{
  "num_attention_heads": 4,
  "num_key_value_heads": 2,
  "intermediate_size": 1024,
  "positions": "learned+rope",
  "qk_norm": false,
  "init_std_up": 0.026
}
Each number is 128 + 32 x the weight over its row's rms, rounded and kept within 0 to 255. Layers, rows and columns count from 0. The size above them is the row's rms in percent of the matrix's.

# layer 5 MLP up, 1024x256, rms 0.262, rows 977-1023, columns 128-159
size [ 90  86 102 108  98 101 103 100 100  98  93 105 105 104 105  96  93 100  98  90 101 108 100 104 103  97  93 107 102  97 100  95  96 109  97  99  95 102 100  89 110  92 110  91 101  92 101]
[[171  49 192 124  89 146 204  97 174 157  85 146  94 118  88  61  86 147 123  94  95 115  53 124 136 196  59 136 126 135 164 123]
 [104 100 136  63 188 155 152 143  92 120 132 135 142 101 154 132 154 141 144 170 107 134 135 119 131 160  50 164  98  87 104 152]
 [166 158 162 118 107 207 178 158  92 100 114 185 196  96 109 101 109 143  97  71 163  74  96 203 122 126  58 163 161 145 187 158]
 [141 141 160 116 130 174 141 131  79 119  47 147 180  67 169 183  68  83 168 135  64 119  75 154 165 112  80 155 126 169 163  95]
 [148 171 113 147 143 158 157 105 135 128 137 142 177  93  54 123 104 162 191 130 110  52  85 122 195 161 143  85 130 136 118 204]
 [ 90 112 110 175  92 115 142  89 126 134  91 166 152 145 140  67  71 115 191 105  89 120 108 160 126 104 124 171 132 121  92  80]
 [192  91 104 140 123 166 163 174  93 100 149 126 178 166 130  84  76 110 182 146  95 177 140 172 148 155  78 135 152 114 160 122]
 [131 124 140 176 195  64 161  96 124 141 100 132 134 124  99 140 172  87 134 142 120  95 125 107  82 100 107 148 141 132 162 126]
 [153 121  48 133 158 116 114 138 117 159 131 138 111 108 103 109 182 110 157 188 182 221 129  77 124 175 165 143  96 151 124 113]
 [123 110 128 142 130 129 160  90 141 100 104 153 135  81 104 116 105 196 167 174 145 103 142 168 135 170  77 137 117 196 110  78]
 [ 82 147  85  85 157 125 147 122 105 102  48 125 146 129 141 148 152 183 122 157 135 101 175 129 116 158 157  69 120 148 156 174]
 [191  79 143 107 137 155 141 130 117  89 107 124 171  78 162 132  89 130 149 130 156 132 112 107  52 117 139  51 126 168 105 101]
 [188 144 132 121  54 151 152 127 116  43 129  94 143  85 112 142 120 151 182 121 105 100 154 141 144 148 150  75 179 112 100 157]
 [174 161 111  97 160 158 139 147  96 106 145 183 109 156 125 167  97 125  97 117 148 110  88 169 109 179  89  58 142 125 137 123]
 [150 141 108 105 125 116 132  79 113 153 134 147  95 138  97 134 130 100 157  90 139 137 123 135 152 138  59 147 116 151 100 115]
 [137 194  77  57  98 139 138 126 110  86 133 148 147 118 112 170 147  77 134  82 136 145 138 129 113 120 172 124 114 116 122 177]
 [135  64 129 128 115 121 136 158 137 105  91  90 188 115 105 130 159 139 193  92 160 100  46 161 173 150 151 138 138 176  96 114]
 [150 178 120  97 109 131  91  85 194 126 144 176  52  81 134  82 130 125 153 154 112  83 184 152 140  79 121 106 105 133 118 169]
 [163 186 122 203 116 120 173  85 162 134  95 100 101 116 126 112 133 101 126 146 126 101 103 164 193 133 203  89 106  95 146 122]
 [159 162  78 151 149 127 135 149 153 116  73 106  93 111  81 123 122  79 238 114 131 117 120 104 191 118 139 145 112  98 148 153]
 [ 81  94 100 113 166 145  98 149 159 113 119 113  91 148 163 126 143 145 186 119  98 135 166 186 151 166  84 120 107 122 182 106]
 [151 111 119 182 120 106 154  95  81 180 111 139 119 141  89 124  96 103 152 120 131 188 115 141  95 122 134 104 129 161 152 147]
 [106 176  94 134 121 118 135 166 154 121 119 152 142 106 120 140 149  95 144 157 174 113  93 142 185 133 108 108 101 144 171 164]
 [111 100 160 130  72  93 157 135 134 124 125 157  93 133 140  42 175 142 117 142  87 124 146 100 186  94 178 123 121 150 115 103]
 [116 157 137 138 110 133 123 134 178 101 108 181 101  88 149 182 120 160 138 171  86  90 157 123 111 152 193 167 156 154 161 100]
 [136  94 146 172 193  72 148 126 118 105 118 133  97 125  94 146 141 161  97  99  82 121 164 125 158 158 152 137 101  38 129 137]
 [122 114 161 118 158 109 175  79 147 104 116  82 111 151 148 109 143 130 167 121  84 100  92 113 136 151  24 139 125 188 135 113]
 [111 162 125 137 120 135  71 147 112 107 117 112 112 126 153  52 170 106 125 122  84 160 145 108 112 102 169 112  84 153 173 143]
 [144 109 103 133 146 149 101 166 130 117 136 101  94 111 125 202  71 164 100 157  96 124 153 152 182 111 113 102 115 190 142  77]
 [ 72 123 141 111 152 147 140  55 109 100 213 187 126 108  88 101  77  89 186 157  85 152  92  99 120 128 162 121 178  72 139 131]
 [113 126 118 117  94 124 133  94 144 128 129  71 157  81 152 143 108 152 152 169  61 142 129 122 121 159 141 105 114 187 124 144]
 [126  98 126 109 189  97 124  73 161 161 146 136 102 109  98 123 123  43 164 144 157 147  92 144  77 132  66 169  96  97  86 170]
 [109 123 147 132  67 102 127 132 138  87 153 190 103 203 100 104 147 132 194 150 103 160 146 193 149  73 119 138 127 158 173 139]
 [143 113 123 168  61 178 159 128 112 121 119 136 122 124  80 193  81 137 168 139 155 185 115 165 121  83 130 129 161  92  92 132]
 [ 48 178 100 131 123 111 126  74 133 154 132 112  66 153 116 112 183 118 181 138  71 154 113  96 122 122 141 155 114 123 123 150]
 [173 135  93 178  87 179 183 112 110  54 137 144 156 127 135 127 178 120 192 130 103 121  57 122 158 111 100 110  91  86 152 154]
 [128  93 134 141 209  99 183 133 187 179 106  98 139  81 121 130 169 136  61 132  95 164 135 172 148 182 184 171 198 121 166 174]
 [101 148 125  92 136 160 157 101 167 101 166  77  94 141  91 146 175 156 106 195 100 133 227 148  89 107 113 186  82 184 144 147]
 [123 115 174 121 152 136 154  67 141 128  72  90  93 212 113 119  98 119 123 114 183  67 134 125 140 225  77 135 168 166 143 154]
 [122 113 135 209 126 154 107 115 149 143 133 166 143 118 151  76 164 129 108  81 103 110 113 171 142 141 148 147 107 117 120 122]
 [140 110 198 128 121 152 123 109  71 155 133 141  26 146 163 104 104 113 108 116  93 155  97 137 124  45  97 141 163 120 137 131]
 [ 69 111  98 186  98 100 119 122 117 171 145 134 126  90 111 127 122 132 129 102 157 137  82 136 115 150  81  91  67 153 126 110]
 [ 76 152 184 120 132 129 153 134  72 136 179  76 120 182 103 124 132 150 150 100 103 134 161 132 122 116 106 148  66 130 108 161]
 [102 148 132 193 176 158 155 131 161 166  93  99 119 123  87 151 111 133 172 146 152 147  96 152 182 120  93 115  95 186 154 169]
 [137  82  87  98  99 116 138 126 119 103  77 177  60  86 105  87 139 126  71  77 159 101 178 135  97 158 136 148 118  51 113 170]
 [131 155  86  69 123 137 128 140 123 145 100 168 158 152 130 131 158 133 132 126 140 177 170 143 131 146  62  82 160  76 122 120]
 [ 88 156 165 130 119 127 130 150 124  71 115 142 188  99 121 173 134 164 110 125  93 150  95 136 114 140  83 165 135  79 124 148]]
# layer 5 MLP down (transposed), 1024x256, rms 0.201, rows 977-1023, columns 128-159
size [ 97 105 104  97  89  98 100 111 106  93  94 104 106 102  97  98  94 102  89  87  90  97 111  96  95  98 103 123  98  99 107  97  99  98 103 104  92  97  98  87  86 102 103  94 105  87  89]
[[ 58 103 156  88 121  96 117  80 112 163 153  60 141 103 155 138 158 105 137 128 160 167 146 127 140  73   0 146 120 128 145 115]
 [147 161 125  81 106 124 133 159 128 107 179 114 150 161 175  98 169 103 111 115 192 120 171 102  90  96 123 105 152 111 140 104]
 [136 148 124 162 129 107  72  59 113 103 178 113 168 113 146 122  94 115  99  92 156 129 118 114 143  96 148 123 138 100 121 122]
 [152 177 119 126  90 119 115 114  74 110  82 150 153 127 160  58  58 100  77 135  56 151  53 159 186 135 156 145 166 142 128  81]
 [137 148 102 129 117 136 120 122 200  96 100 163 143 149 113 188 105 172 168 151 111 137  82 101 119  83 122 146 143 212 114 141]
 [ 70 180 154 114 116 183 133 147  84 155 108  79 112 126 124 142 124 135 107  83 125 121 107 160 109 103 203 167  82  73 106 101]
 [137 126 181 111 174 151  93 164 141 155 127  80  85 171 123 120 115 137 121 167 108 120 137  79 117 136 162  94 117  85  94 162]
 [ 76 122  84 180 131 128 100 133 146 181 103 143 127  72 152 140 174 141 134 159  87 176 153  73  96 121 105 156  76 180  63 143]
 [164 196 148  98 140 115 127 139 216 124 132  77 184 196 154  91  94 100  69 107 116  92 145 138  78  92 156 170 102 115 139  86]
 [134 109  83  71 162  75 137 144  51 174 212 101 208 156  89 142  92  79 126 139  91  99 134  62 134 131 122 145 104 194 129 138]
 [145 128  96 160 161 152 103 100 154 156 125 139 147 150  83 164 137 169  90 174  71  51 139 174 143 124  52 156 193 128 140 177]
 [100 150  75 147 130  77 178 128  44  83  79 138 115  86 103  86 214 123 190  78 135 145 198 156  63 112 108 146 115 109 120 135]
 [131 141 153 157 108 173 164 171  88  78 137 130 141 116 142  31 107 200 146 145  80 118 136 147  86 142 187 159 128 169 177  82]
 [184 113 128 135 127 109 124 148 122 113 147 112 151 170 107 113 108 120 125 136 119 100  81 157 133  62  89  63 127 110 122 132]
 [ 78 104 124 131 133 135 153  80  81 126 115 152  93 107 113 139 195 126 112 136 194 146  61 146  52 144 198 178 103  94 153 202]
 [ 80 119  87  99 130 118 163 113 141 124  67 118 117 108 133 147 130 177 104 111 100  97 158 138 128 103  97 130 164 109 148 161]
 [130  80 136  97 124 164 139 157 116 112 133 148 132 103 165  91 151 140 144 104 145 139 169 106 109  74 163 182 154 144 145 139]
 [209 134 168 177 126 164 128  90 188 148 114 214 106 123 147 158 116  66 112 129 116 116 136 123 119 117 121 119 107 109 159 110]
 [ 92  81 122 141 141 122  66 117 158  92 161 144 137 135 167 105 120  83 146 119 104  74 164 110  96  89 184 145 206 135  78 109]
 [103 184 163 138 118 115 119  82 132  94  96 105  58 143 176 164 105 150  63 104 168 200 121 179 128 176  50  89 134  98 125 117]
 [147  99 166  92  72 109 111 152 111 109  87 109 106 141  99 153 116  98 177 127 131 107 112 135 115 126 113 117 126 116 168 150]
 [123 110 161 129 156 159 126 154  84  62 115 121 184 158 111 147 200 116 149  99 149 150 135 137 105 156  91 179 133 112 168  64]
 [123 106 125 164 155 127 126 185 126  75 192 110  93 106 146 104  65 107 124 122 125 142 148 114 100 116 134 118 141  99 131 100]
 [162 132 112 161  98 104 145 119 118 113 119 149 181 165 114 135  52 108 162 151 125 135 176 133 159 149  88 201  86  92 116 158]
 [113 120  84 127 164 145 148 132 113 139  57 143 140 151 128  74 100 125 132 131 150 110 179  98  41 101 165  71 104 149  95 129]
 [136 161 140 200 152 149 125 185  77 142  55 191  82  97 141 130  95 139 122 114 146 138  52 102 109 114 165 110 189  74  90 131]
 [152 171 196 124 149 115 126 164 135 119  46 155  83 116 145 200  95 123 142  64 124  97 102 162 129  93  30 129 112 118 115 140]
 [134 103  88 154 114 110 135 134 127 121 102  38 140 124 175 120 107 121 123 150  84 140  74  74 162 118  49 154 155 141 136 145]
 [146 147 127  88 130 131 180 102 125 122 188 123 117  19 189 159 114 144 100 133 145 130  71  89 100 142  76 142 130 114  93 154]
 [128 141 100 118 106 162 151 133 149 159 148 105  95 143 127 137  92 110 106 156  78 126 119 124 127 129 163  89  98 122 131 110]
 [123 155 155 145 124 173 150 160 123 136  89  92 111 132 104 137 139 167 122 145  82 150 132 152 135 124 160 197 174 114 170  74]
 [122  92 102  89  76 172 121 139  57 143 107 137 134 180 148 150  85 122 117 184 102 112 128 132  66 112  49 107 171 160 186 133]
 [130  97 130 155  84 165 118 167 128 103 113 178 102 151 160 196 105 109 142 121 153 116 150 154  80 109  98 118 116 147 102 199]
 [152 142 154 112  80 124  56 230 129 129  88 149 147 128 125 145 144 148  93 121  66 154 148 138 104  88 162 123 134 150  62 117]
 [ 54 122 138 125 144 155  63 111  52 124 126 101 130 187  68 114 132 109 145 150 115 188 150 144 125 123  58 134 134 189 151 109]
 [164 103 114 100 125 173 133 130 194 126 123 133 154 166 119 100 158 139 180 125 124 109  86 116 135 184 164  93  84 126 117 107]
 [118 124 118 157 132 124  40 103 113 117  91 122 156  83 130 117  27  70 109  82 100 132 107 183  79 137 114  97 102 104  99 160]
 [ 89 117 190 142 148 135 130 193  78 122 116 146 126 153 152 112 111 102 106 148 198 116  51 137 112 151  51 155 202  85 154 121]
 [130 151 155 158 120 141 141 136 132 161 191 186  82 102 103 166 141  99  72 180 125 128 103 104 146 134  83 111  86 101  98  94]
 [133  56 100  77  98  84 141 109 181 139  17  96 115 175 166 164  86  57 115 121  87  87 107  91 172 122 130 108 108 164 142  91]
 [127 148 137 156 131 117 149 112 141 105 110 141 121 117 171 146 107 114  93  72 150  98  69 101 125 177 111 159 162 168 127 111]
 [129 109 130  87 178  79 131 164 147 171  86 114 176 100 155 107 157  82  86 167  88 119 150 140 124 125 176 135  63 163 103 128]
 [110 174 100  89  92 113 159 140 202 165 155 108 149 102 155 143 138 140 189 134 108 138 110  89 142 103  62 134 199 107 122 154]
 [115  68 121 159 136 126 108 125 163  68 178 139 123 104 176 127 141 170  84 150 138 176 155 144 106 147 122  98 156 151 109 139]
 [110 135 126  64 102 149 183 131 117 183 129 114  95 100 109 151 151 119 169  94  96 142 119 169 123  82 213  99  60 151 116 118]
 [ 92 142 117  93 136 127 135 159 101 115 115 146  53 114 123  82  37 136 141  81 122 141 181 134 107 139  74 115 104 117 156 122]
 [116 188 208 123 117 148 149 169 171 171 152 138 184  96 152 167 153 107  97 167 138 161 100 177 139 111 120  92  76  80 158 126]]